config = dict(
    hidden_size=576,
    num_key_value_heads=9,
    vocab_size=8192,
    norm_eps=1e-05,
    rope_fraction=1.0,
    attn_scale=0.125,
    init='trunc',
    init_std_o=0.0225,
    init_std_up=0.0225,
    lr_mult_o=0.649,
    beta2=0.99,
    lr_head=0.00428,
    final_lr_fraction=0.0,
    max_seq_len=512,
)
Each number is 128 + 24 x the weight over its row's rms, rounded and kept within 0 to 255. Layers, rows and columns count from 0. Numbers have three digits each. The size before them is the row's rms in percent of the matrix's.

# q: layer 5 attention query, 576x576, rms 0.034, rows 0-31, columns 480-575
# k: layer 5 attention key, 576x576, rms 0.034, rows 0-31, columns 480-575
q0 086:097150134116110119140138151149135140130081094094126103143118143141075136121141152151098114122092145137173108100173124109165141127136131096127080149118124131160095111126097146183117133135155122137143168136129107131096075108091122103113061107125137148122094143083107124128135138085139159115
k0 080:131116146140147129104133128106102136128118148107104115114113135123100064114173107143134161145127142131121164119126121130101157111148094185096191109126187145168110095121132102107112096105139152070134131116057059084110120127093134117172129174142119098142123114133100120119123087137084100129
q1 090:109144115164093128097076138073137124163131111099141115158119117092096118094097145113124078127149137119117125099172120120134094142152119148136131148113113110119121124171118141118153143108117126157163137155153106149119151126086124153098147115083159137115113129104116185101126125139131144129
k1 086:129125097112156141081188173145107150090150115129082143118155095146116105122085139124122143151142134115139126147088127115110119091143144140100148110125146106166082093113146168100101106166093136117130147120124080120119141163135172093148104135098124117121094132152130155123092099075149147147
q2 086:147130137149126104125136164115142133128130103093159116131099127133086104112100144093124138130091150101142110128157091122112129117125128116104120125106130116151127135143120188160117152127158133200104153112128096137097145100087103081128107107138152133138078124098097142143141125107164164112
k2 085:128140111119129139119177136138084103108136140074113111110141136104118099087131146113166154132145109096128131109076141118127181078148112147108139115098171136142115096071144145127165124135116163087159121138129066116113138142150124138142100157123108094149084068134139170134119114112121122132
q3 082:133141121164148123140121094119142144140155152111130115174137157121166133118095130131137084122161126144116124128154152124131104126134142114148115119119123098084139181169130149101157108129129181165175105143196140163121147124086113143097128123094128111130128127142098177135096133129135150153
k3 080:123088139143094129143144115125078137097160128173096113140120099109118128103140127132109140141135134126127118129154122129153136130108120135159143160128098140130132103112113158108130135130135133086130170137137117119134139161152133143129167104125107151133123108142139162134109097089126141111
q4 081:109080122188121122126086129091143091123165102144134108151126118110171157122106108143109090164099105148135089130224138085098120140161161148118094127118100127161126156148133139136130133158121110119160153120116118092138158109119134126103123141110133093121099125166112151108132096106131138124
k4 078:124127132106141165105163153163131115132125103181069095137085126149133109097143153144134155133140134080137138138090137131093173080144127133089100134126105143126113136105123126121139132130091103136131173127126101108127115199119116149136151114135110115136150100158138130196171135150159092127
q5 085:166133186143089131157108115141122109104146159120114124134194154074192145145130099130152095120135098131111097159128128110137115146121132159150090105135088146088151164077128105110173112136083147124133101082128122125143152109145140123137154150086096145155135136141112163113111145122095128154
k5 088:147108140157169141163087107112161119106127103186149125118099149125151149168154129136079101152132129143169156157116124124168096183102137112125119137115107125127177138145097140120095171157178135134123143143097113133119145121150151123090098096104129161091175118135128099136127125144111125135
q6 079:163146153052091095127150129149150138129126105113117155100149109142104103153144114119125174143131135102139127161084110142172157124130136132108134141095133117096102103125138115132111132147135111069096157128085162129142105119133087132148130079107129154134124149137164086123106153145135123138
k6 082:145111155122099130159177118121113150157127138129154127122124114143126135187164134064139129139107120150112098116145118128176129148142109133121161144104129133094085130145145113160104130123132110165122110122079137134130158141121105148142105111130127144126137111113042149100142080152123110119
q7 088:060124094135110146095153117123145113121090134115152140139107115165060105124084150100123139120109162133132149158153119149149135144132139118113113148102127123144087063160087129150096107147128122154124128134133090109111113073105125116118079072157135100117132127098098122113129113119129122096
k7 081:152126140119133125121176166114094132126119131064109138119140098129129113064129105156139180116118135119111096117126091127102160060142127126090156139166173126110075124107146122100116136124078113113134119134131125137109142163130085115151146141149148087157106119113167160125115130141125136156
q8 089:094125108088132138109151154121140138153136105120163106118112152169075148129131142130123130145129171117119127170117077134161159125138141127135122154103135121187101069133082117179129125129125126151117175163108106096099087126076102086149071093138146108122109173092101141152156130135150124122
k8 085:108076152145141116107157140144080145114134098100118173127146093120099119161137160143134130154110127142158145146158124102108141084157136164083199129118113147110125127146162120109107150125110091182120140127095093143131126103129117132153187121115112123132112113101151172140149087155141140147
q9 078:126148120138161148106133100103147121177127114143120099158115134166172168120096148106167087134131143139119136122148142112054120089113089115113115154130149126122143142138091124115113141139110145167175119107151153171148125157150096140103140144104159131101122158126133124115142142138147106085
k9 080:126102168102130121119151160140135143129109189149136148104098093102119110109137142129124186151128164094125101099118110145126111120116166127167105104146112157147147132139129139114152128134138138116133119108116112108111092119146146150130154113171122140106165160157185126127156141097140121116
q10 088:094141139127141099123068088081104097145161164153093119139092147154124121069099155153108113119131133155116127146149129110103131125121098119136106110144138158128124150105127146119093086068134159159146110138140132151156159165109108149115102153088155069082144085125089146106125156141161152143
k10 090:102119078134078119107122136096117129147101115179141124105111111109129100132109122147110161086112142096088124097121157136082100131152182146143141095118113146172134107127100144133143142157134133158138140121125148141114124112168133136112120057179167181134083125137134153142106110136116113140
q11 088:142121153143149168181090151107095123088118119132103139087166115121189131153086114136116137133147062114122139154166162158147151170162138132151142096143104106084173196120113130089148114154124129126134141065132146137141144181115138136123135178133105148117129122109113123136146087126152131134
k11 087:111156115102122092167100118088125136124099118148109103136117144123172129149155133094089114128121135156129112115132120123121089147115137114131075097179120139119150133137103111120128141130096176144105119117142116108151129096101176148130165134122112122078134142134151136142105168085113148160
q12 093:110081126123109128115142153153117137137125108146142135134099126124105102133140122169133166133135151126115119136112120123166168115118139149103142152115129134123128125134127137142141133127143112147112133166124135112130123114129149124134110076122143115118134135095130160110093133141145103126
k12 086:149127165145121102116174105109127123174129091090147175147171089124129151128134112153148170130106134149124132140145132120107139136182098131082175127128143129121105130120165156119114150118118126132132118141114102145102103140124117119136144121114106124144099157121121138146113103148124130132
q13 075:101113117131138122142143113129145152148128081106131117126078115172075140153136149111154163174107143135148124122102097112132119141134148139123110175112127125130090133104133125137131158139157117127122146181149090087080100139095098095119126078143152135133132180089087155133110119097125094133
k13 080:132140151187087157133161122156113083177113098104171162118134090138100080135137100113158159157095100124104151098131105142062144109156176134119129125139081174089135121131148135157121134106145143115115144132097126092083123118115066089162152094122132100158088091142118123109162076121121099114
q14 094:128092104082108128125162162141141110130140137161145124132134132122097072134108138107067163136083131161132099153092075097154143134127123159078158155095133146158099098132132127148127117151162141152118138180077092137085112125111106116134131088121150116117141147098141122121120149106125106126
k14 084:122134185101177132125103130136139127161169159111141151119119089130124151147134142110187145104146158091137156102109094130169129114153127146090175132135154150111135119104123163117150145124119154109161107129131118125105119135123122156097132075120113103186125117126106130126144096119136139089
q15 086:059142123123112150150119097115152124146131160128127160120080134145126121122135147087136130127148159143135163063167126137087132149137093139181115130135161101199138166119114155105121118115119113180135108160173121108137115125141113129118115102105177140109147129143120098137146159093099131110
k15 092:137105127127145113114163138125133090092101130088108114142137097112121171057153146133126181136126135091123134141118168139068136151118126115144086119151132131120088125089105126092102139117102151109213123120138125109119164149140125109128133078123154136127138093151182144113086115107152082109
q16 092:119108130164130112146119109147150102146133121135114115171161124134133167134139158134164100165108124127101130162167141132118100136123116112110106105139118107133157098125119093143107117133108130119168082115114132150143146123146116160113148168150087109128127106166103133145134094087114154104
k16 098:119174079136181165151128106120154081117147132153118111141131157144158131091106130127101139120122117120132114108100127136142114126080157144183100133126121098099168127142118112110121163171138116107104129075151147110130129114135122138107100105125145140118136159121111100125148158150112136156
q17 090:134109043172135145128138121133126144142128174108111147127168146114184148160078137102098139089151157126125131163120170129131104112089096144164125114117106146118147117161110118078135103124103131145142131079154129153143166138144127122142180162123137094102111065119089114142128124130087125166
k17 083:128133143121130110132107138093113125140109138116120112138140152102106135125108129104086168119140102130179105132093143140115151098151128110115098119164193091095099137117164130092084115144141127123174101127155147151148130122128144157153099164104145156123117124100141146116106106097138150113
q18 094:136105137092110120149145168121104114093112129146129158118146148103105075155166158126107154072160104130119090157090126124171132121157159136088174167127103150099109115089136093111146124145121108132110148125087122110078147143146119112156149101125116100167132162091146075089134129139144087120
k18 092:144131202119126135133126150127133176129148124084165126113144115148150138188162145153139127170099135135112077113127092138119087138141100147051173159107127165168103148109124160127139131146095134107134137138107097141156090106110097150117136132145121122144111131133101158112141129097119149126
q19 084:069134120121111111109141120137151130158142143147172079111113173103172145137137162099099096142095172143097098126167099117149118131126120141132108182111106128122085137128124119151115128117125113157108084113098119179108119111125125113138108111113108162111134169130094151156112130122135167092
k19 084:134102113152162092142121142109136129085123156117131164150136124119123100143149110137128152134123150059132130120123127137121110099104121089127088121145136136151140127133111108125168113182176165134177107124138103105108128139167123124137138114131161124141099132153102146149113145092145111136
q20 099:106132171082102083159133114165086108123134126120091106090135130133108102150163122154090159165091124129121151174135081103113133151129131135100169101091134116132137134127150154125143141090134121118109129126096134156094121155104105110139098116147131113109127147142102133102133140153115145105
k20 091:124079162156126127119130124125137121137169109144096143165115102129113131109119129127164131124147166118101102123143138100143125110140106141098133144176141155127112080098152106083125139103112144104104121097150051142111149146144155148105096117094126109139097128118147149139117121079159088111
q21 104:122132095118092156142140111163143164186119136138162140124138092119102081148131116156112150131146110131152103083137106144104105115139144123153088109115126145153122154184125164130124157174132135126110115107095113137127115117104083099131085137105128162157134132171118138131145150091116157132
k21 110:100139105127113122140121134163108149124093110146176144092077140121088123140132159102133125162162128136155150152129128097141166137136157091125102144144171080104115152106152107104162062106136094118142108129147137120137111143099120115153103128142138137136150118119153094129146104154159150118
q22 082:120131139087119113109129127165142118129119131141116146135101139125124166140137114122137127158108154136089140116134127156129110145112097122129105121141111146143129112161121115126094161107159171133115149120107107159108137105111099158161126110099116178152139145122137123150144135101097141138
k22 087:104137063136114142156093136142154086136100140125111109141112142112119122088125118179110160139136109084152135133140135119119118156082144155168053103159179084139159145117116108138096087140153140147148092141157106107126130117137122165118141133097162168075148157135120152099101143146116123138
q23 102:127173154183109127108092103115154106131136118140136106115108167118156152119116128061127097154102128186114139118140129132115146172099099124176107107155125099099129116132123159169116105154129118134138098146154141157136119105156141137122165159096106147126145111150144138156124110108101140137
k23 095:099100117108142118129113095148162093102121112191103105173124136097146149078129137135079114107111133133145151136083172124121148129070135063152080101150124112149157111134149130128119135122121134124112098111157117149160137146189174123138093150130176122118092095137113163121079154109111122121
q24 086:132145132127102146118125150149131143129091136155145144124181142136151155114108121082092102127129096136118106118145120112139145104135090133130123135103108065151126161129121136162123134163141153180095128132140098141152097122143168114117150111132155161161141108130141169140106098085097164115
k24 100:137134095163159127140128083111141087156127112126115139122171135096137159091138113112147115114099094161113171119138156089102162142075162088165089111128123089129147142138126125117118110129163133161148096136125177140130133170128154112123111093126139153109155106148125134120170135171137129160
q25 101:159113126160127160139109089110134144165130091094142144155113109128124122083117139146129117159121118119137140107137124154090116179110115136163093103178133127142146125095126107116086172108151143149145132151162136117184160114146114146157165108110084147145129098131139129131123118109130147122
k25 079:128152124102110143103094121129124139123108139146156115126099112118117099124130121129116155113145110182162138127120133161096154092103141151142110095059115116130155135121127126163136151132121114172080102087112155158100132087120103138162142126144169145093145157144119115124143063167148147153
q26 099:141105148123166137140139099167130110150159103139125126098124112146183158072117102108115114118117165152139106100154113094110121135111140112178131117130142106124170144113131137139094118100127143155168113151145137135139120127140144101123131138081110149133127109156162121150142163123139097124
k26 089:107136101145148128157128116160103133127126120141115126119132113089125117123147119096089174061100124161126141123121130120106109138071139145193069109099104115160156126162142144156119176161105150125086065150166096119129089083129125090117085132142161105141103118152127123103111119114088131109
q27 101:122086122169129110148100145108117119157130122116136149129112120136118123117084160138164124104172090109168141121143150156139185106130143111077156116117127148088100156115101123149213073101146109090179097155180116088094136191104176145116187183128143113136137104154114109129137105188155133147
k27 099:121152110108117163102178128153112103163140102120157121120096086142099141187132131124144102121102192109070150179150095148095087062172102115134126127161117145124099132156134124138124115129142158114071143156083148156144118094070121105100131081139090114141109108095120117131147144130119140140
q28 112:125143081136102138153130169117144146119114145129095138125193197148120132132101107115113111135077137147129131125089104164111122130128119153158121112143135116117135120153144141136078166150179144150083130108134127103128115083146129101146115127125143111104121138103119145155157131153112111128
k28 104:119134149112158126127121151147102140128133141135162145142119134113132133123147120122168155138108106137156172102120120128128132118123099161128118122095127136119132112105153114200117159097114138136111125147112186128087103124117124129114108114131132107151089115139114153110158078115144149131
q29 105:152128116160125145145150110112117112120128131156125088106159152124084111122130142127149110162117121152134144163105131140142076207161123136130148101135120132146121151153109115141104087132133143127105148142137141134124148134140098099159136157104108136131152144126188120194163080099064118080
k29 099:104143124105151150147088104143121168077112117197166137104126133136104143217115126116113121140152155168153145117114106125149137135145111131104121083129115117145145154151095136155148168101155125115113119142099140154144115141158134110094129100124132177083156120125110132138089119108148180197
q30 112:102135123156112150124170138111154131125093126136161131101139118098126119123107115123149134097145111171117129072150143120120152147093103102161095134124128121131144139137134136112152135125124141179121150163145120106144153102084186106144172132101118180129138129116132118147131113149161130096
k30 114:116161084142135141156118101109118157114078132130125116140095144101107126123140143112118138074141097165118128147121144149052134098074150092158107105101106168142193139147112118184132139128117089169103114121115178136146112129137132119132116078136140130135133079149092145084159130135123149133
q31 104:152132130145136115126134128063149144145126098147160112147095132088127142123109124116128069121101102149128124133122147168107121159122129105130099120140141162115141108129114114127154128106110113114139134139170125115123097194145134137120126129124123151154114143163086120139145132118111130130
k31 090:160072123139139148157099157100148143135121138139139100164164155129133142095130117146103130109142069135159082098181135153121149102108102113128156150162150166114152112110121158128138096132081113148169153080144121166144124156138111150128139156180153112108094120160184109108157141150161126117